Weights of a small GPT-style language model, trained from scratch on English Wikipedia.
Size: 9 layers, width 320, 5 heads of 64, MLP 1280 GELU, vocabulary 8192, 13.8M parameters.
Architecture: no biases in attention or MLP, attention and MLP in parallel.
Training: a variant of Muon for these matrices, 664M tokens, 5068 steps.
Each number is 128 + 24 x the weight over its row's rms, rounded and kept within 0 to 255. Layers, rows and columns count from 0. The size above them is the row's rms in percent of the matrix's.

# layer 5 MLP up, 1280x320, rms 0.121, rows 502-554, columns 64-127
size [ 93 100 103  99 101 103 101  96 101 103 109  92 101 103  96 105 100  99 102  97 102 103  98 105  89  99 107  95 101  96  99  98 105 103 106  99 106  95 106 103 102 101 109 100 107  98 105  69 107  98 108 102  97]
[[146 136 148 125 127  95 148 158 138 104 122 165 141 114 148 128 130 143 132 131 163 140 169 152 150 103 119 148 115 118 139 176 145 144 144 128 145 135 139 118  74 151 137 101  80 136 110  98  92 163 132 183  91 113 130 129  69  88 121 142 139 132 158  94]
 [ 94 138 163 137 124 157 174 170 129 147 133 148  86 125 105 119 109 143 143  84 128 126 134 135 131 117 179  83 164 132 118 157 125 142 139 134 153 135 105 140  97 131 136 166 141  77 120 102 124 126 149 127 152 140 120 144 160 103 116 151 103 113 157 127]
 [148 142 137 132 121 140 161 153 131 118 122 174 140 154  88 127 149 169 142 124 151 130 126 106 152 135 113 145 125 150 137 146 148 164 159 136 171 114 159 148  70 130 149 123 119 124 106 123 142 113 126 122 137  94 136 113 117 149 156 102 119 126 125 107]
 [139 142  90 130 135 113 142 116 131 158 138 119  97 149 103 102 156 143 128 162 104 134 135  86 122 126 108 160 144 122 126 138 162 184 145  83 129 106 115 117 145 115 109 135 148  95 147 105 129 147 118 157 154 146 138 144 125 164 109 137 102 116 122 126]
 [132 125  88 136 157  94 133 116  87 140 126 122 135 123 150 142 168 191 139 147 142 151 169 162 116 124 115 139 187 143 103 110 145 154  90 110 103  60 133 106 105  92 160 144 176 134 116 114 136 138 128 128 144 115 145  91 107 148 110 112 139 157  98 123]
 [119 137 160 165 120 145 172 123 154 142 124 110 160 120 161 154  87  92 126 111 155 151 107 147  83 128 148 114 117 149 130 140 117 120 108 132 121 124  96 109 103 135 145  91 117 134 106 109 129 125 110 127  94 133 138 134 153 150  60 166 124 126  71 134]
 [138  88 121  78 108 122 124 167 115  85 105 129 127 154 114 139 138  98 110 120 168 100 157 135 114 136  95 149 102 140 130 120 124 114 128 131 108 161 117 144  86 163 125 164 199 158 136 113 140 150 136 104 166 100  99 100  61 148 110 133 150 152 149 150]
 [117 140 178 134 114 140 129 122 138 131 110 131 121 132 106 119 144 190 113 148 139 104 144 115  86 146 107 169 113 110 162 128 137 124 113 133 120 119 160 139  95 144 118 127  89 103 111 126 138 143 123  96 153 150 161 106 124  88  82 107 169 111 139 153]
 [102 136 140 139 128 154 116 103 130 132 164 102 126  70 119 117 118 107 120 110 120 104 130 113 106 165 186 117  89 132 106  98 114 137 135 147 125 119 136 124 145  78  75  72  99 103 154  78  97 141 109 153 102 109 159 113 132  97 143 138  85  73  79 145]
 [162 104 144 118 115 125 148 133  75 162 110 116 122  95 115 136 120 110  94 106 126 107  88 138 154 174 145 143 116 113 156 110 115 109 144  81 130 134 116 166 117 131 127 153 177 138 149 140 138 145 100  78 126 158  97  79 102 125 113 145 181 129 112 108]
 [ 97  79 117  93  97 118 146 138 136 102 136 111 157 145 152 144 113 134  94 133 164 101 114 127 114  99  98 132 150 121 175 124 139 114 148 100 115  56  96 125 105  69 155  98 125 148 130 129 110  93 111 107 178 141 169 163 107 128 102 129 149 129 154 135]
 [144 191 130  97 135  97 106 141 161 152 132 172 132 128 124 181 127 173 158  75 113 131 126 125 142 136 134 124 120  86 177 144  90 112 148 153  84 126  95 152 126 100 148 141 159 155 141 120 101 129 109 142 105 131 166 122 131 134 125 134 105  97 135 113]
 [162 105 125 176 139 122 196 126 120 140  97 132 161 128 125  71  80 122 106 148 145 119  91 117 160 101 142 151 105 146 135 104 127 156 119 111  88 168 135 104 153 143  97 167 141 127 135  97 121 122 114 171 145  99 132  99 102 129 125 143  89 159 143 147]
 [139 148 131 123 167 122 135  99 141 107 125 163 107 114 145 139 115 117 146  62 144  97 136 127  97 121 126 182 121 124 133 108 120 114 138 159 154 164  93 133 112  95 108 119 122 100 120 160 162 150 120 164 141 149 111 164 167 173 131 112 147  91 166 160]
 [114 153 107 122 137 132 100  95 165 126 121 137 146 122 131 163 137 108 116  87 114 101 159 144 114 134 104 152 111 153 135 158 170 129 180 113  98 119 132 159 135 125 128 155 114 124 120 158 145 142 152 159 129 175  99 148 100 136 117 104 118 101 127 112]
 [138  97 130 170 138 116 142 118 111 161 139 140 102 130 163 105  88 153 131 110 108 124 115  91 122 107 120 138 133 145 146 162 140 117 148 123 137 141 120 127 105  92 118 125  78 110 139 108  95 150 125 106 117 118 106 173 146 160 122 177 155 147 152 117]
 [138 177 141 131 142 103 141 116 170 141 126 118 142 119 160 116 134 136 112 158 110 115 179  67 145 121 109 103  79 129 137 155  97 149 128 107 116 133 117  92 152 119 117 109 131 105 101 114 101 136 118 139 121 122  49 117 104 135 137 117 127 144 154 125]
 [147 127 124 110 117 144 106 153 136 124  87 134 167 161 112  99 139 153 154 107 125 121 142 127 120 157  94 132 100 128 122 122  92 134 120 146 125 118 159 132 111 129 191 101 127 148 117 153 139 140  95 146  94 169 157 163 165  89 122 126 133  73 153 155]
 [122 114 112 114 121 127 140  96 145 101 129 142 129 127 159 121 108 120 100 124 118 143 150 136 125 113 127 123 123 127 117  82 125 140 101  91 113 170 110 140  86 109 141 132 122 163 129 124 122 124 129 125 104 174 124 154  90 126 117 113 164 107 134 131]
 [113  69 178 119 133 113 158 141 161 106 134 133 178 149 185 119 165 146 122 153 122 162 113 101 130 122 127 129  94 149  86 120 105 141 134  90  99 132 114 127 129 123  89 136 160 128 110 144 130  97 148 125 135 152 123 152 124 151 137 145 119 121 161 115]
 [141 115 130  67 123 128  95 143 135 128 132 135 111  98 149 135  50  91 103 113 151  92 138  96 147 131 122 141 148  82 140 129 136 175  91 140 134 168 104  93 153 143 127 152 135 121  75 164 125 139 144  98 118 116 114 173 122 129 100 105 139 138 174 126]
 [147 118  96 134 146 137 106 163 106  68  96 132 133 144 157 102  97 106 165 140 118 116 116 136 163 114 133 104 134 123 128 163 142  91 114 128 129 127 132 124 126 109 141 105 107 159 139 165 123 133  94  98  92 112 119 141 112 107  83 119 113 152 173 162]
 [125 117 132 161 153 119 120  92 140 101 189 124  99 141 132  79 105 173 104 144 112 116  98 176 122 169 133 110 129 135 146 152 112 144 144 145 151 156 109 106 134 121 118  95 146 142 134 111 129 158 142 116 169 117 145 111  80 116 167 135 154 122 102 158]
 [131 157 138 127 132 164 179 140 150 111 141 108 134 161 171 144 109 149 118 150 120 143 123 190 157 123  84 139  95 134 102 154 100 117 144 115 113 132 123 143 129 133 109  95 114  86 126 152 124 141 130 131 148 116 127 123 109  99 107 129 152 109 107 131]
 [107  90 153 116 158  97 111 166 125 127 108 157 172  83 105 100  99 121 156 137 145 144 151 148 142 148 119 142 131 135 115 141 136 145 112 141 125 120  89 134 146 155 132  70 120 135 182  76  88 142 145  91 106 137 163 127 159 111 104 116 108 143 117 126]
 [106 136 122 155 119 169 111  98 128 121  90  95 132 152 149 147 144 162 103  95 115 155 143 138 174 112 124 167  71 144 134 131 134 102 122 139 128 187 163 132 154 127 124 121 148 150 133 123 127 123  96 167 118 100  71 123 131 152 143 132 125 130 143 144]
 [154 138 147 134 142 172 118 178  91 102 105 116 145 138  97 131 136 133 132 191 125 154 111 125 143 121 136 162 123  97 105 120 111 139 112 148 131 125 156 142 140 118  70 119 146 146 142 127 135  89 105 154 112 143 138 148 114 165 131  91 117 105 120  97]
 [ 81 137 134 163 143 145 112 132 158 128 111 147  71 124 140 184 106 128 121 110 138 154  98  86 105 156 100 138 140  86 175 138 135 152 139 162 110  48 113 109 118 148 112  91 182 127 136  75 138 119 120 138 156 170 173 153 130 151  75 107 144 172 162 126]
 [112 160  95  98  96 129 107 134 125 151 131 131 112 166 121 133 133 108 146 129 105 119  93 109 129 127 145 121 109 140 149 125 144 113 158 144 122 145 142 124 172 182 144  92 177 122 140 116 121 157 124 113 155 138 147 134 143 101  89 144 100 124  85 130]
 [131 132 110 105 135 122 139 178 137 102 157 156 121  62 129 105 142  88 132 106 109 133 162 121 108 126  93 121 128 106 129 156  91 113 117 117 117 136 116 184  98 142 134 101 125 107 136 118 134 121 172 106 140 131 164 127 125 115  98 120 126 156 201  69]
 [129 126  99 148  97 123 158 151 132  99 134 137 172 134 164 105 104  94  91 139 155 104 155  87 135 122 136  75 149 138  84 141 128 126 102 155 113 141 118 143 101 129 109 134  85 161 160 117 157 155 132 137 143 139 148 116 108  77 104 128 162 106 111 117]
 [100  93  93 110 137 147 103 143 131  96 142 128 162 153 145 121  92 145 111 121 187 117 116 154  97 100 122 187 151 163 149 143 121 177 158 111 138 132 132 149  91 135 141  91 165 130 115 135  96 132 152  82 110 122 118 107 108  86 159  85 170 160 193 153]
 [ 92 129 144 114 100  97 130  92 134 111 181 124 117 104 156 145 111 185 129 165 122 155 134 150 111 156 106 153 127 142 113 120 129 173 141 138 150 133  95  62  80 104 156 110 115 103 102 125 122 115 132  89 134 157 144 121 119 118 139 183 109 116 136 194]
 [138 144 104 138  88 120  99 110 166  72 147 169 124 141 156 157 109 125 134 111 111 104 110 128 148 102 107 154 153 121 124 126 117 145 126  95 124 113 137  99 162 141 111 110 102 155 153 127 168  97 138 143 130 124 123 141  97  74 119 160 139 132 132 116]
 [106 143 145 154 159 114 142  81 151  82 155 163 132 115 112 120 134  86 153 101 136 141 148 123 130 127  76 124 103 139 154 111 127 115 121 117 131 163  88 136 138 153 130  83 138 121 149 170 137 105 146  96 118 109 113 112 123  92 151 129 103 127 138 141]
 [135 148 101 131 177 133  99 114 122 129 140 130 134 135 159  96 142 120 116 149 111 110  85 143 179 112 140 123 142 148 123 121 156 150 175  70 133 114 107 146 107 107 132 123 140 132 160  96 157 109 123 108 144 116 130 133  91 140 112 154 138 169 123 151]
 [105 125 123 117 115  86 118 111 119 123 171 155 118 152  62 100 157 138  90 149  84 153 125 136 130 112 119 142 112 137 143 139 174 151 161 119 126 172 143 106 123 121 150 130 157 120  87 183 129 167 151  99 117 160 138  75 117 137 114 161 142 182 126 148]
 [148 104 117 124 157 140 142 110 123  93 124  88  90 117 116 108 112 114 115  87 124 115 138 128 156 148  90 143 128 115  89 106 109 133 150  94 145  96 106 147 139 137 131 123 150 110  93 140 143 115 128 107 138 148 136 113 126 189 109 150 121 141 141 133]
 [ 78 133 146 133 169  97 127 110 168 105 133  96 131 111 146 131 148 147  96 114 121 120 143 166 141 149 128 146 113 133 139  70  84  87 166 128 115 120 135  88 168 155 127 145  96 109 108 107 123 114 158 147  98 121 127 115  91 129 100 104 143 158  95 143]
 [125 178 157  72 138 181 171 119 135 111 156 117 114 115 140 154 179 161 161 125 118 131 142 108 129 116 107 177 165 128 128 125 119 174 103 104 111 146 141 144 163 112 112 108 136 122 124 112 178 133 125 118 168 130 158 165 137 128  98 130 152  96 107  91]
 [119 156 167  59  87 117  97 123 164 175 153 108 121 162 139 151  94  97 120 127 102 106 131 160 171 108 134 125 128  86  96 136 148 121 155 137 124 157 116 113 143 151 152 165  91 128 108  97 141 140 185 165 121 105 150  98 154 111  87 128 139 132 141 176]
 [116 122 131 167 128 165 157 135 153 148 110 153 124 125 145 113 102 132 151 110 135 141 122  93 128 165  87 113 120 171 156 116  93 105 106 125 139 124  93 139 142 148 147 152 126 121 151 157  97 139 127 111 137 141  89 119 127  83 122 110 122 111 100 153]
 [142  85 113 135 127 101 155 115 123 105 145 156 159 138 110 151  85 114 109 117  85 147 130 137 160 127 159 106 117 143 112 131 147 142 173 172 143  72 105 111 131 148 148 110 111 109 137 113 116 129 146 140 151 117 129 144  96 123 149 177 125 133 130 151]
 [142 103 137 135 111  77 111 156 142 105  93 125 129 112 111  83 126 141 155 122 145 128 169 134  98  93 113 159 141  88 160  74  83 164 149 140 118 180 130 126 139  84  90 118 104 111 133 100  63 104 131 101 135  81 169 130  79 150 154  99  98 118 114 124]
 [ 90 132 127 122 122 144 182 160 139 137  97 124 173 132 116 146 118 130 145 181 108 110 142 146 139 191 125 149 133 105 129 124 127 129 154 118 133 126  81 114 112 114 129 109  85 154 135 123 116 158 168 133 131 106 167 129 111 147 115  82 106 101  94 132]
 [128 160 141 119  98 144 154 119 118 178 117 153 132 138 127 136 143 106 113 123 141 149 129 129 104 143 144 158 154 140 161 125 155 159 101 113 105 101  69 136 131 119 117 144 146 113 135 134 149 155 100  77  85 120 149 146 142 117 150 110 129  96 121 141]
 [ 78 135 113 165 114 132 163 152 109  90 113 148 113  59 131 139 135 130 119 135 183 160 130  94 105 147 122 133 113 105  80  55 107 118 142 149 111 119 135  81 103 120 160 114 109  71 118 123 112 145 129 139 124 142 115 136 149 135 139  91 119 123 147 183]
 [136 156 105 112 103  93 111 130 154  83 109 126 130  84 143 163 101 145 156 171 145 118 141 119  97 106 155 120 160 139 166  94  89 107 153 159  91 139 112 161 146 136 127 130 133 158 148  94 114 150 128 163 104  92 152 105 127 126 135 139 149 147 107 134]
 [112 125 143 151 143 107 103 118 151 143 113 107  96 173 149 160 147 135 118 156  97 173 124 171  81 139 151 151 175 149  83 137 146 164  98 152 110 132  86 138 103 127 144 101  99 122 112 134 117 108  98 113 149 151 115 122 130 143 124 101 149 116 147 104]
 [144 136 104 119  86 166 153 122 120 131 137 130 117 137 107 171 110 102 129 123 126 124 127 147 150 141 140 160 166 110 139 119 106 131 144 134 139 179 139 178 104 155 152 110 164 167 157 152 119 134  70 172 169 136 104 159 131 152 133 115 113 139 140  77]
 [106  92 133  96 109 149 168 120  78 118 149 166 106 130  99 174 128 134 111 136 128 155 155 124 162 112 155 170 137 177 113 126 134 115 146 126 138 107 128 108 122  97 129 166 159 163  82 101 126 121 117 139 146 136 124  89 171 167 117 101  87 112 144 168]
 [175 140 151 114 130 127 160 178 102 109 114 177  44 149 135 156 142 158 110 105 137 174 118 166 118 143 113 136 119 131  97 160 133 149 149 171 152 119 158 142 134 147  84 151 145 101 134 144 103 139 134  70 162 137 121 144 135 134 116 125 139 127 123 104]
 [144 105 152 142  82 116 109 153  97 113 138 143 126 130 137 138 122 162 114 104 102 132 157 151 135 165 120 178 135 111 156 111  86 167 142  90 107 161 113  95 149 154 131 154 143 171 145 118 173 112 107 117 123 131  98  91 119 114  96  95  85 117 125 173]]
# layer 5 MLP down (transposed), 1280x320, rms 0.0629, rows 502-553, columns 64-127
size [ 89  97 100  96 102  97 102  91 105 105 113  89 101 102  96 112 100 105 102  96  97 105 100 104  85 100 100  91 102  97  98  97 112  96 104  98 105  94 107 101 107 101 108  99 105 102 104  64 107  95 104 102]
[[121 150 114 148 125 125 113 123 143 153 137 114  93 205 139 105 112 136 128 176 133 121 135 147 119 151 110  81 131 121 120 110 165 117 104 163 101 112  97  98 126 100 169 124 164 114 130 120 163  47 132 111 167 129  94 119 111 147 117 150 115 115 113 118]
 [138 104  74 112 137 110  99  86 144 135 142 137 173 122 159 153 115  94  94 156 114 145 143 155 124  91 133 147  96 129 115 133 174 127  90 119 135 110 102 101 141 107 148 124 121 149 163 149 108 104 100 109 131 137 114 139 171 148 174 141 127 128 139  89]
 [ 90 108  97 113 152 160 167 113 119 141 120 112  89 135 146 130 132 160 182 143 131 141 163 141 113 113 180 126 150 124 116  85 135  81  98 107 117 168 138 154 128 141  95 142 129 124  90 105  80 149  82 131 111 115 186 144 121 104 129 136 144 125 144 150]
 [117 118 136 153 125 127  99 146 114 104  88 196 125 181 156 126 121 127 129 145 133 156 154 110 113 122 115 105 159 124 107 142  97 122 141 170 117 131 157 125 161 121 143 128 124 122 132 119 126 132 159 109 128 144 123  72 185 149 149 121  84 131 106  97]
 [101 111 125 128  93 139  98 127  74 145 148 113 158 140 145  76 179 110 125 161 128 152 101 123 179 129 167  87 158 124 163 147 113  70 127  96 129 121 106 115 118 107 116 127 140 149 154  94 186 155 135 132 145 147 144 152 113 101 149  96 166 146 107  76]
 [135 115  99 151 178 160 161 147  94 152  83 109 106 107 124 170  93 135 109 149  89 134 165 133 121 151 117 119 105 121 136 128 122 132 122 171 120 110 144 135 124 123 143 105 137 124 149 152 116  95 157 109 113 115 111 120 146 111 178 111 108 158 142 161]
 [109 111 125 127  73 151 118 134 116 105 163 140 163 128  95 119 147 137 136 112 137 114 145 129 141 103 108 145  98 118 170 151 135 130 160 114 145 182  77 104 160 136 119  97 108 128 118 159 171 124 147 112 110  84 143 119 147 114 133 138 101 153 144 102]
 [153 137  92 101 138 119 113 115 125 161 145 106 130 133 167  97 110 136 163 111  95 123 102  87 128 146 119 109 106 144 141 119 104 120 119 144 108 143 167  88 150 105 147 148 112 161 124 144 148 156  86 107 136  72 132 119 152  72 106 138 130 159 128 137]
 [122 168 187 168  85  85 123 102  80 121 139 158 165 124 139 161 176 149 119 126 146 106 125 145 118 135 141 147 119 160 153 138  86 130 131 186 116 148 124 108  86 173 108 119 127 191 112 116 120 118 119 156 127 135 136  74  96 127 118  97 123 106  96 150]
 [124 176 140 101 147 143 106 132  83 155 143 158 138 111 128 101 138 146 132 156 127 115 107 153 103 183 155 127 125 119 107 156 114 165 140 138 102 116 165 111 153 119 123 123 149  92 148 112 102 126 140 108 123 102 119 124 154 171 108  83 116 143 192 150]
 [120 148 153  80 133 120 155  94 124 105 139 105 137 140 127 120  94 131 105 132 116  87 152 140 110 126 112  69 175 108 126 119 104 102 165 140 138 137  89 129 103 139 129 118 107 124 114 131 124  96  92 144 108 140 121 164 138 157 124 104 130 146 142 143]
 [154 150 129 125 147  79 130 144 106  79  93 157 121 143 150 127 114 111 145 132  77 133 123  97  88 117  84 132 150 122  84 137 165 142 141 106 143 138 168 102 146 136  83 129 129 150  99 162 118  99 145 139 167 118 107 138 123 120 113 115 138 142 107 137]
 [117 145 160 130 113 116 130 164 125 136  95 166 114 113  96 131 115 104 114 103 107  88 168  78 114 134 136 157 133 135  90  98 154 145 129  82 130 160 137  97 157 112 137 128 128 137 103 115 146 153 137 175 120 147  96 124 179 152 112 170  89  84 113 132]
 [144  95 112 132 134 140 144 188 145  52 136 104 154 152 159 132 156 114 138 141 154 124 103 135 137 147 137 175 145  98 130 152  96 153 119 109 136 127 174 169 133 128 106 120 124 117 120 109 116 128  87 119 116 100 123 148 126  91 116 166 111 164 155 133]
 [142 140 103 125 130 130 119 136 175  83 137 129 134 125 103 135 127 152 142 165 131 161 129 123 156 133 116 116 128 165 119 125 118 112  92 132 112 179 142 118 100 177 142 122 164 135 116 146 127 161  84 155 119 112 165 109 138 139 179 108 142 136 120 119]
 [107 122 122 148 131 158  90  75 115  88 179  89  98 108 134 122 122 135 142  98  79 160 170 112 113 141 144 135 133 117 102 145 140 134 135  92 144  78 127 114 158 140 140 144 159 138 146 122 138 142 115 174 104 129 148 101 128 137 137  96 102 150 118 114]
 [121 120 153 104  74 158 143 105  99 122 120 100 106 108  98 118 146 114 165 171 122  81  98 166 104 137 133 118 139  77 118 116 116 111 128 178 115 122 150  53 106 127 141 122 142 159 118 146 134 101 116 145 124 144 112 190 112 126 140 117 114  95 123 156]
 [163 119  54 126 135 119 140 175  99 175 132 156 146 133 123  94 111 129 163 118 107 137 163 142 132 162 141 101 106 118 120 152 111 123 119 125 122 107 143 116 139 146 131 139 120 148 144 119 126 142  71 127 126 132 160 134 118 127 138 143 133 105 163 126]
 [157 144 149  95 143 117 128 131 123 138 150 119 130  70 137 143 108 140 169 136  96 109 125 110 134 122 124 117 113 159 162 103 158 134 108 121 106 122 156 136 159 175 121 130 105 111 135 147 141 147 151 149 143 129 100 106 126 116 107 115 149 179 138 113]
 [166 170  74 135  92 137 131 142  92 115 109  90 137  91 100 134 102  83 117 110 111  86 119 146 172 124  81 105 146 119 164 116  97 114 119 149 155 125 151  81 130 126 140 175 107 182 134  99 160 140 116 123 138  98 149 138 108 114 134  77 140 152 112 174]
 [155 121 143  98 139 108 167 153 153 110 159 153 196  98 159 146 106 113 130 126 193  76 129 176 142 143 121 108 103 106 165 116  78  84  90 147 158 113 128 113 179 136 131 141 144  91 112 113 100 123 106 124 128 150 116 123 154 119 128 139 116 117 119 116]
 [124 124 161 109 171 125 128 130 114 156  91 107 141  93 100 164 110  85 134 126 107 105 181  92 148 123 145 121 115  92  99 185 139 144 166 150 121 128 131 133 196 123 104 114 117 126 130 128 117 107 123 120 146 113 166  85  86 183 134 108 159 114 143 108]
 [136 161 131 130 195 153 123  83 105 139  87 164 134 133 133 102 119 131 156 127 128  76 141 109 157 112 143 111 130 122 101 132 119 112 143 133 126 149 145 142 142 121 103 139 107 136 102  97  86 137 107 138 117 132 120  66  96 118 110 175 106 111 142 126]
 [124 142 175 111 179  93 127 160 120 117 115 111 100 180 113 181 145 103 108 102 129 163 146  94  85 136 157 119 122 100 149 141 157 144 123 161  91 102 161  92 154 136 140 151 149 125 142 104 132 118 103 107 131 101  79 123  97 144 114 137 112  41 170 161]
 [159 109 127 155 143 169 125  58 135  98 175 173 136 152 112 126 131 173 128 126 146 130 121 142  86  94 145 122 146 124 152  97  97  97 105 178 156 126 125 137 117 141 125 200 120  80 118 120 130 109 147 148 153 160 161  61 132 141 155 140 120  96 121 122]
 [150 172 146  82  93 150 145 181 121  93 163 143 105 137  85 116 108 160 141 151 159 104  98 133 115 142 118 120 184 135 121 114 125 120 127 108 151 123 157  72 174 111 127 123 127 145 124 185 132 109 106 139 183 137  96 125  83 120 139 165 152  70 143 152]
 [132 150 101 140 154 151 116 128 109 132 122 100 118 134 138  92 132  93 124 178 124 118 138 136 102 134 168 142 138 142 121 113  83 101 141 144 114 116  96 123 115  81 133 129 111 162 151 148 116  89 167 135 142 117 141 137 109 116 139 137 131 155  72  53]
 [107 115 162 165 130 125 120 127  95 113 184 155 128 129  88 110 112 152  99 138 188 135 128 146 112  75 123 149  82 135 132 137 163 132 156  96 149 191 119 145 140  84 130 131 126 132 138 117 115 129 122 131 109  93 112 132 145  99  90 135 125 106 159 103]
 [130 131 164 143  71 111 122 109 138 167 150 103 164  91 118 130 131 151 159 134 119  96 137 132 127 187 145 131 131 101 139 146  86 144 112 125 126  92 139 113 100 140 107 131 116 142 151 123 152 115 142 112 150 112 105 136  93  84 124 151 141 128 129 111]
 [101 135 125 163 172 154 134 132 144 141  90 124 126 135 131  87 151 145  93 139 199  87 117  89 148 118 111 138 133 136 170 141 133 133 116 128 110 151  98 117 135  99 116 135 113 120 111 105 128  96 210 162 150 144 107 144 119 138 154 137  93 160  50 109]
 [143 178 158 101 152 128 194 175 139 119 133 152 127 125 139 104 111  93 170 107 130 137 122 120 151 147 135 149 134 103 120 105 145 112 113  94  85 141 133 134 139 137 119 123 135 111 119 106  79 146 119 150 133 114 165 108  99  77 148 141 158 103  86 131]
 [133 149 111 110 133 117 115 122 138 127  98 122 185 127 155 165  99  86 105 128 120 126 134 135 145 128 145  94 130 152 134 122 102 128  87 149 112 112  94 134 128 102 106  96 111 155 132  80 110 115 135 139 100 156 126 136 100 135 115 124 115  98 135 118]
 [106 142 120 131 170 134  99 126 138 128 169 162 126 133 108 142 103 128 139 117 124 159 135 108 101 143 118 113  99 148 111  90  98 152 124  85 133 185 131 128 126 115 153 157 155  94 112 188 131 163 148 139 116 138 120 153 112 144 118 121  87 135 134 147]
 [148 122 176 149 154 110 140 162 144 132 132 120 135 123 128 135 113 136 122 132 118 146 141 109  97  85  81 136 124 101  99  82 121 132 113 133 137 175 172  87 100 129 114 146 151  88 147 156 133 159 148 112 113 134 140  92 126 137 127  83 124 119  96 129]
 [112  98  82 156 135 158 126  71 141  89 110 104 123 139 140 126  97 116 146 119 143 121 116 114 181 137 127 146 147 153 137 119  94  90 113 129 110 134 153 113 138 139 129 125 113 122 113 121 129 128 140 103 113 143 115  56  91 140 109 121 179 130 126 145]
 [184 128 143 137 131 139 129 180 125 122  92 135 144  69 132 149 116 115 106 116 131 113 149 122 117 129 121 167 105 151  93 149 114 151 132 129 121 107 106 118 110 175 123  82 138 177  97 155 131 157 116 121 121 162 129 115 137 116 130 100 176 133 144 135]
 [144 141 168 138 113 124 102 140 120 122 137 140 127 139 160 102 125  75 130 126 152 119 130 134 140 121 127 116 123 137 169 170 119 133 116 152  90 154 103  86 119 130 148 148 175 148 111  90 134 108  98 182  87 110 174 104  87 128  87 115 134  85 149  98]
 [109 162 165  98 110 157 143 125 141 169 149 127  88 128 199  95  91  87 193 133 181 144 123  62 119 145 119 144 111 136 153 147 116 116 109 134 125 103 150 166 127 129  74 137 110 119 151 131 123 112 114 186 118 120 133 160 132  89 108  82 147 110 143 139]
 [136 136 154 123 104 121 122 129  95 131  97 140 141 130 107 147 131  86 100 149 135 121  86 145  82 105 110  98 110 130 106 150 139 139 176 140 174 176  95 145  96 108 138 119 117 167 109 150 177 115 134 119 154 139 140 171 129 130  86  90 125 170 134  92]
 [136 145 134 103 117 118  95 139 121 119 139 144  99 124 112 118 124 157 142 124 107 155 138 135 137 100 140 101 133 113 151 183  87 103 136 141 141 116 147 128 143 132 121 105 126 117 129 121 148 143 149  82  68 151  66 123 169 119 164 122  85 130 139 108]
 [148  86 137 142 128 179 132 144 139 137 115 130 115 190 152  94 155 106 149 136  98 128 120  96 103 110 109 172 131 171 109 160 116 146 157 126 126 124  95  99  80 149 177 140 112 148 130 148 107 127 102 123  96 102 150 141 126 129 150 111 156 111 141 141]
 [125 113 145 103 121 148  82 105 105 164 144  84 123  90 157 117 122 131  93 116 174  98 135 161  87 118 153 128 135 105 122 164 126 121 163 146 125 155 129 111 143 115  95 131  85 106 144 146 136 100 155 159 137 122 113 120 117 147 132 141 155 103 130  96]
 [131 155 139 108 128 136 160 152 115 146 134 116 125 128 138 151 122 140 103 138 108 105 102 111 130 106 155 157 152  93 100 102 152 102 151  61 128 160 130 107 109  92 111 143 109  90 132 133 133 148 134 108  89 138 109 119  99 108 127 113 152 109 112  85]
 [126 128 104 117 126 123  74  67 133 123 185 145 154 130 129 106 182 160 128 132 130 109  87 150 160 176 152  95 114 143 106 131 101 104  44 152 117 146 125 171 131 109 106 120 142 126 107 176  96 112 106 171 106 170 133 144 124 127 104 131 116 112 118 141]
 [132 128 104 100 137 114 163 113 161 141 121 130 138 147 141 156 135 146 113 147 115  86 158 161 152 113 130 177 149  75 136 156 134 119 130 107 147 158 125 156 134 103 148 101 170  82 126 155 124  98 203 165 106 146 131 120 158 133 105 151 101 139 114 135]
 [120 131 132 124 155 159  65 158 108  94  96 117  90 127 109  98 172 118 112 132 129 123 138 139 104 134 137 141 146 143 145 194  92 127 149 148 116 143 105 148 106 143 178 142 146 144  98 170  82 143 132 136 108 128 114  75 103  79 127  85 156 170 108 140]
 [159 109 140  94 134 155  64 103 159 138  87 126 112 136 153 157 110  98  97 169 155 111 126 148 116 133 131 120 124 160 123 124 121 151 108 116 143 166 162 126 144 118 124 151 122 102 144 126 108 122 148 112 110 131 156 139  56 156  85 129 138 120 138 110]
 [159 110 112  98  97 160 135  90 151 178 118 132 113 122 169 113 111 115  80  88 142 115 107 140 149 112  99 131 131 115 114 142 161 142 104 106 168 154 177 130 112 131 132  89 133 147 103 145 157 155 116 120 158 100 116 133 108 123 133 118 140 121 127 133]
 [155 128 173  99 138 130 118 104 104 102 135 115 148 143 157  67 114 137 158 130 129 102 149  76 160 140 118 123  97 110 157  84 126 111 108 150 129 126 120 151 135 145 198 115 174 120 145 108 136 153 160 137 138  90 148 120  68 137 119  91 138 157 157 178]
 [105 155 146 137  57 114  94 131 166 144 126 112 104 107 146 118 121 138 131 129 166  82 163  89 116 116 145 119 103 106 125 102 137 148 130  88 142 135 101 147 101 125 145 122  77 152  98 123 163 119 124 134 150 141  99 163 205 150 159 172 180 108 109 103]
 [126 113 102 169 119 132 103 109 127  83 112 167 128 105 156 105 111  83 147 151 165  77 181 135 120 132 126 113  88 116 122 132 102 152 144  76 108 158 174 125 118 158 114  82 112 118 134 115 125  96 109 123 113 142 123 140 129 111 135 127 144 144 136 159]
 [131 119 186  84 100 115 143 132 128 179 130 156 113 142 108 121 172 136 138  97 138 155 157 118 129 120 143 125 108 127 128 135 141 121 113 117 108 111 129 131 137 120  87  87 125  89 108  80 132 135 141 121 127 202 108 105 125 116 113 111 145 139 116 106]]